{"n_layer": 10, "d_model": 448, "n_head": 7, "n_kv_head": 7, "head_dim": 64, "d_mlp": 2240, "vocab_size": 2048, "activation": "tanh_gelu", "norm": "layernorm", "norm_place": "pre", "norm_eps": 1e-06, "positions": "learned", "qk_norm": false, "attn_scale": 0.125, "bias": "all", "tie_embeddings": true, "parallel_block": false, "init": "normal", "init_std_qkv": 0.033, "init_std_o": 0.033, "init_std_up": 0.033, "init_std_down": 0.0147, "optimizer": "muon_variant", "lr": 0.00915, "lr_mult_o": 2.0, "lr_mult_up": 1.03, "beta1": 0.9, "lr_head": 0.00805, "grad_clip": 0.5, "warmup_steps": 200, "schedule": "wsd", "decay_fraction": 0.545, "decay_shape": "linear", "final_lr_fraction": 0.1, "batch_tokens": 65536, "seq_len": 1024, "doc_mask": true, "train_tokens": 789800000, "steps": 12052, "dataset": "wikipedia_en"}
Each number is 128 + 32 x the weight over its row's rms, rounded and kept within 0 to 255. Layers, rows and columns count from 0. Numbers have three digits each. The size before them is the row's rms in percent of the matrix's.

# up: layer 3 MLP up, 2240x448, rms 0.117, rows 583-635, columns 392-447
# down: layer 3 MLP down (transposed), 2240x448, rms 0.0252, rows 583-634, columns 392-447
up583 094:099170128159141126072076153122137140173129162128108173147145139136113111190117125122131182148071080090116087168054125099142116116108082104099182109135144089122158110188
down583 102:125120087135119139172093131112133108117094144091145170129169152099144115098061131107163132125183155141148141147193134127086138099125139182142154038127135138130118143079
up584 092:193127172156112080149135107168186165156122132116172084073163099145125155107117135160090126146173087158117141127138142117095094110097160118071119165161137143146157114072
down584 090:116144120113181182105091221144114114131149090143103121130125168089063136128133156077154168133127227174120163144140111146094158093143114100155157078145123173198093108098
up585 104:173095135205099151111107091092066179100082095141080125136129165116117117144170170101122151103067099054166126125137082135144112116128136119120143102179158067153153120149
down585 103:121070095113127093131144117123116055148097091144087105131102136121112148102125113109091112154131142138080108107171142102134097089137125114117114134120155104139140056128
up586 101:086121080094191123119125121137103152136131089187114143117152106092107127169078162172106091129073141174128190171160180158144111129142133106155137167170087128199123108184
down586 099:108106121124123148103116111147103070120099110119141101164176119084117122136065101166113119066111150178174127142109068124157100122080139118115130111114091146126059139103
up587 097:070139112083078109119091133125104218095066096111066133147181103059127178077094123111093107151104096120125081146076111126086129137114126092132100114148080125154085194133
down587 098:153117206124161115089169084107172075126192128127107150153089145079081101126086169145092066081098186166170217134159161128089137151157086081101162126064137150135142102168
up588 096:155187096154160123145073130092084124087118090157120140150129133062094074152123147108152198206151114128128139176126149140117148091108150154114143133128149150159143044146
down588 098:059115108101064057136125126167180137153127118102142119099142117080179098124082099200119113109147101124113119117107137151145144126131134097090136083149136115155123104104
up589 107:136122120168135072138009174142165165136185128072175145117108132119128118148093151156139139122135131144172122093124152100195097098131187124128062157157144062134098117131
down589 102:119116107160092164138133107124155162118119155091088090105134163157070093119145118130145122129137127085120093112163164119088123125143191095114191032103185164112183092199
up590 101:169123132179141119114114113197160139139106149111094193133108096119139099107084060150140149126136139145155152137110098170160056115117081106054141187122129120150115103092
down590 098:136117161110078089110119103102126136149109127178124078133140096119112168150145206129097121155134123121129129118129149083144170170161167142127186092135147150113105153129
up591 101:129124148139180106094108101135127119154080131109145122137166134135149177147115133109118064141127096194146137228106086168114124121122142096140078085076104078116160169121
down591 096:155142156137102157083140152100126159185123130171129126176116057123149117097156169156071124107149123155133124136153123115139121194143162062082076170092139117101151135088
up592 105:075075133099211072092114136112079099130112091108160137193150155095150136175090096127117110085131145145124087162092110156147146086108133142193149138125104135106130133131
down592 112:124143130127122110167075116153063185125171144138130090163139140189113055181126102112132129170066164158119081155134120095136150138110162077182097090082117091088108160109
up593 102:124106141156125194120109077115079061132158114097091144112177107125108147118103059090138062086116109132141048079055069142085128162136135118120110086221122145099083081095
down593 105:115173168121121138175143123051130127105168110138127131087167156172120069071119147173142183099130104078144159126193154134143137138113116153113143161147156150132164113153
up594 097:099170132145101077083119149105102144149142189171109115114146116059162129152148130098097126125168141103143159127161161084153078168132174116189215117155166169129077120138
down594 100:155122112093138117179064148204114074164157116136078201160105091142060132135142143138052139151134196134123121095123110178116086086105093142063123112159119093167162098112
up595 113:140139174177168154123115126159122135173078171136125124142169065203117120159138092095123077127172045140143136158078169076160165147109128155116175138124177117134116137141
down595 109:177188104127148085095089174180138161103105230153113194110110155131218034169166067072121103081184137109144087133129138093104074188168127101138125193133082130156120165142
up596 105:148103118103153087153106120095112141091101170094087176140141091103095151086099097146108164163118132187099099077083111143183129152140161150114172153129111150141087139149
down596 111:195185155148143130148117120145149144069120081153176112149101147226159098086179113102142133138082093118149155106084154077161139088143093158133041177141130113106143136105
up597 096:103147122103162083124188089152131201135086098083105148171118164099158107201141099083127083124116109178073159162164099101101151145145112068123103121104157195122104138105
down597 098:134136129126139108130107099088091105146185105120137130092168099177116144116106157111090120124140152135120160124123176175142125082074138103098115103166127109123074151041
up598 100:133119072153120171076134135136129059143153166162149133171111125080098123125092087093096110080164128106124189131160080178118125106168092112183118112119156123083134145109
down598 096:087104124219140097162102110151151108130115149144061122124134101104178090118108127161115130164188162100078123114100120077171140094127153164119143155112112182148183134162
up599 098:123107097106127078133105121136110169098116144060087155110140158125155182120126137077104135109143134127074124119135167123149141091167174089168143131049128144106081109096
down599 101:106167129106144103103146181191142091138163143165173105076135114141137172169145100105172108116140149070151152142121092192065146158133151116129092017093185128134231096165
up600 101:117159101120118065141119088084102121158110077140148140142122188157169124145112071115138156141144146174133143157123115187083114050144157140098108107145143159169118165127
down600 103:150105100115118155146169138125083125131172136149068122189148069086131138197155154167086111121129145075159090153125153140130150210144096134123099184106099095099056219110
up601 098:164154112084102160113102150168135106156074131147063116170108155094101144150107107124176115106129154087072068124188132156069146170096174139138067095091177098177112145107
down601 102:095133142117141152099109098120065174114169138082115085091115123130140208069127082119140126078065154089085106106095139137163136118118127119114136138135131099092100138123
up602 098:143132085094116122124140169152079137043127086076067169160115091152118123113109063140135092149154133093134098157178168175130075121127042129153162103188145101077190150142
down602 104:075140158092133132099105085103115048098151136066134082129102082159113154116120148093166185139078162132141085171114108101114097151128117138169159162183187150196125104107
up603 100:156141142140095111142075166074137170135124125157076137122133152176050083116095126099129081151095108163104137152139173158053104120111117134148112166166139078156162115186
down603 100:109134149156081142096172171208127110125104108087145131172150118218117171146091113147052103158145099110118142192182164134089094132138159089138134093071103072068123069119
up604 096:141133049094094132125142123116134067108145084222121107124088137143137147180198121145102135182132074153121084124142115090125107154140114109128118082106104182117164116071
down604 094:132119138116147102114146122115112118143111103124188117195153101164153174091082128154159111141096165116145110050102114117119160138105137183080143133077105128117098103139
up605 096:036165097139160131104113056189144128110106155099112125177151086092120124099104142110103153164167154172130075145066145186076118108108144136102132091129149088088067155135
down605 099:105133151141121058076086147098097113118108156162110125041098153098113116185134181099178121078117107178140159082165193138130103095122126095157101155130089166147168192156
up606 100:094132154152144152137135137123140124099149101135148178162103158176186178112141127157214104131105124047106123106140130176158143157155127168061059143124109056160105091120
down606 097:080168091149153089154123155153136144090100160147145133050089107062141123121152124104060069128126057120135128141093105130148122109097181100142116167148175115095147124120
up607 097:109141156128167084124092147163068158107081119074077139136202150132175149129039118136114142136190188127154098130131152081152094124136117154055138126124141187078179172110
down607 096:119115089183072134158096109143114081100132092076097106110150091039138114130137119147082149173112132144131101129120143165094152142117158107083120127153150130135107111104
up608 098:145159144159104126163070168104055149167130141148144092109147092084096090151102173091172145109099110137099111143062168136134120089131110122145132176168111141086105147142
down608 087:125150161074118136098154038149146101099098094158120155169150104120136102072161128146106113198157175151153116124079069150174144094059138130098113154100163048162137100040
up609 104:090109102155072164100148125124138171119122117173163061097127166172112127095174134147085102126158169138114093140099109136103108083166151101116152091180151112072035167136
down609 098:181092117131108079240087155150128093162132204065099087107148092123144096122155139166144131143131135171150187151108168162106167133093126130183139096113155139119174050152
up610 101:179104177105125152074150127131131123091116086153181079153111200173107152187156163164116075155102098075114058140102131152118131183099086116144132083071089126136126137105
down610 101:068155103121079144131146184104141112187087135126164124153134141114123133051151121175124118152125100173141130133149108116182140141116087133114088087076134122124112105130
up611 097:116125138104104163124083151125114158130122147123152112154101118095132113173158095161119154081062080146092111138140159124149087105118072103083091101145124169156187153129
down611 099:109127115152134087132183084100063156206083168148142166152167152189053144156133127132152072132139122109128084080090112146113141125152109133161138196092159127161176111120
up612 101:140160077154144173121080095146126106167120085105142141149167110136167137115146143133084115120128141140099130134128140160127137129160128105084174102134110112099164061117
down612 114:156096155194220118133190084094135108122092130104122139079163169124078071098148100093092137183127127137104140116158141099119179103105147136122110153160132115134158133132
up613 103:045096123088166149089091147104167165114102145128183174162170187131199158118166097071100153120141129159209142144124077175114055172092084073114175086131123147165095119166
down613 102:206163120121169105137099161097091067087128090153121103148117123130132108153093176131167057185151092068086123072150139096103151134132157170142109178134089088147117122120
up614 102:150105136040199110123148097101057142140100114140129109101138113073153164050149116126157122207135119168100130117134152154098133143151112108121121117146126128169151145125
down614 100:139155150118091078128110091180125130135108082105081128130124124094104112137124155145152176133140115145079104156138116170150160136091186064156154137154125128089122098157
up615 099:086124130125131148213118187147120198099186150065120074101092154113158090196156166153102126116133175129107165197185133176123126088121165122062119190116093143148163155095
down615 098:151132071156146178080149177152141150105095096152125132175143154124146178104130126118082089122101128098101183130123120045069100153130101121149112146112148125143159093131
up616 097:095145137087159120102140166164123161115178148113173159118169089168113108173088139119128104152114199119117133151103128132169103113096069142136158136134062190143070169131
down616 092:167110139173089150169081139110068127122148113194111157125151134156131177119154107119118160050114133115067166151062128143117160097147100138135106126150161138116153102091
up617 099:133170115108146059103110131107141160140137129181099162139131191065097076088102025117091159129080134136123094187156102117184096135127111063134093110136129113126145081189
down617 098:069109148179171153089128095162132074202141101100137160120170187127139106147106113160149095103128105107106102101118097156181171169215091137177086133112169084085113159155
up618 101:094108123096061130088129126169099198152163091145199228137124073124172139104153152133177125147118112169060100149167074172122136148128103120087109174141082114147112153065
down618 102:152131119154107107127112126184128095125123126120119079110133097107129145135094141138151146153140087125132080146113190095119148064145164207139093122122124102164117124151
up619 103:149118117195155125170121077091170097155096165140083084217083168113204128103171136117107065116114143166144163153117131147116172112126108148161112102092137110093050077143
down619 099:117098099123145125082135136137062162156131159108141158155103107108133199089139165112160187116127110128148125184141087143103100118196110141082089148162129088102144149170
up620 098:143153109119192108066118125141135141120070173119123141138101126139141103145153113135121152136083061133181163110113194129074117202157184073070112139150130142123123159080
down620 095:112125117091078112121110115155116104135154121121088179135093141169188111124127134128101119116088148090171112126114121133184072130093082113184151146104106117107149155133
up621 100:155092063126217123075145156129182130139155122148149103099153102071127135136100162104094155116140100121089133092142111152164142117131159129131100085126105152114115139122
down621 102:153154147161101125138138113155125158142089108085120173131110170153093084099147111168136127065147143115148087108106124132140129134114135072107161145074109166160107095123
up622 103:063118130133109102115154135125109139142099168159119143084107156109112098097111129214156150182138106160105173125098216103137176097143142092108162160141092090139085134107
down622 105:137161112153130083094175145165118072152060134141144188154079151139126096178147190128072136158139189159114095144066100164111054190150112112149113139124115125083101135102
up623 096:102128148172137132102118130132122157132135083111127170138086158084150154138109163120140149110116099136215153167097145137135142202121163085122095079109108173141125063134
down623 098:154088135175137127098129106127129113148157147144096112213104128133128100184071122126104138107124138092153146124153180142093160133079116131118110114121065066098103118057
up624 094:202157080067114105126166169083162108130097105134124117139116138096111117099112188108095169129122127134132149162134136111134155099112114079191113090102165120154135103104
down624 094:102119109167125120157117116200087171149100109071139141036107144115098126128093108146146129093108117109120124168106119196155104170134168147114091175148117109096097191132
up625 097:149137088125110105186118095140087163126158121135106131194130146103141136135114132149104150121125183080082142129192098149148149138196151073107151121130117079151090133152
down625 102:114058119151123084100146111121164160167095176108145129086140144144148124054167107118125114135124070144089066094109148076135090164099082106137140192100037105168112096109
up626 104:164155129138092122114129085091143142151144114128119120143153138118140132114102154085084130110162108110134129138118086167090192116152146105109117118164154103147140124095
down626 104:104112083133151173080032065176093131099189103145158125118166156153128176118130162121158104099147131137110120161093103042164158080117155138117173120166163161045121073134
up627 101:098077069117141093119077091081148178144131132145110119151127129102105121131079152082113228051143096159142136107111069136119136147177092131144153100156080102141118174171
down627 104:087119116097101109140161099132121106118140122140178140084163145072126136106059138080133101185153074083112140115084107127174147115148109133120086073047116125037144087034
up628 099:172116140141122118130117146103146171155122092107170139130113116123170180121154154117175113153153120170101103158164121115152166119125193139076157114157139107107123158115
down628 103:130160079106152146141183124141120082172164096173083132153107171080112164155171135124112145081089191075111122179147108077051107113121065185162114116126140156129133106102
up629 097:116114149159125165147131109144161121095146130098117129134115135149137138096123116127129144160189153129169127072127142143114087130119114145165142132140119113191048097194
down629 095:166139127148141135117075113092131137161100191090159134144118123112152127123115106155101123166001156099180151121113147171160169156171136068129160036177140117126179097128
up630 109:180148146077142112096156117123161104141105092101128123105137169090144082136087126091126160124138120109117160105146106137149136120174162195102157137114115094146156136130
down630 110:159053122160132112158100133155156129103102149142147096133096111105119141111167102095097142087136163108106089133172155149098137132165136125142095173120127134118062084144
up631 093:118138139117089162150107063143115130085109169123104123136122145107163129094064198115113108151115073150049139151071065110173123151085178132182132127090150167140118149133
down631 094:115183103107150124101072195100121042134093169161156096070094083126103099126186134167133174150106157156197126078090150163155114101186128066069099066098110051133168156114
up632 107:071144104166142144107080127119096097137128116154144126141162141088189126113102108045121106177160164133082186138197126102117123163110118124129167140111134132127103149051
down632 113:114112120151106139153150141141167121077121120126143168149111097136100116195087119094077146128107132137074076155114154103126079120150093173131155131103154159180117135108
up633 101:127169125166154125172101086102097113101095097081133126123174117175163074117112153166114122103142110145105143133174142080107158158195115086125126111071176128176170103151
down633 104:110147153144110142124154191184124126145139153113101133138068093174080086179153133072121113126076116145164081132131141145178149080115118153118172107129118194181115132118
up634 101:106103135082120125130108148099090140135093160140130116113146174127146129197151162164137068119153194101134142115070127135147137142138104106137130162134106097134152107168
down634 107:107171152141134128153186102139153113105150175088134132162160094070166131062166086086210133125153117121165141132104131163130119165120126158146127173153123118124164134099
up635 103:118138077075078099131191189149103132142107165091119136104191136092141157156109150106126156082129086120120079107121138100119156177078158147122097117113114088115110112130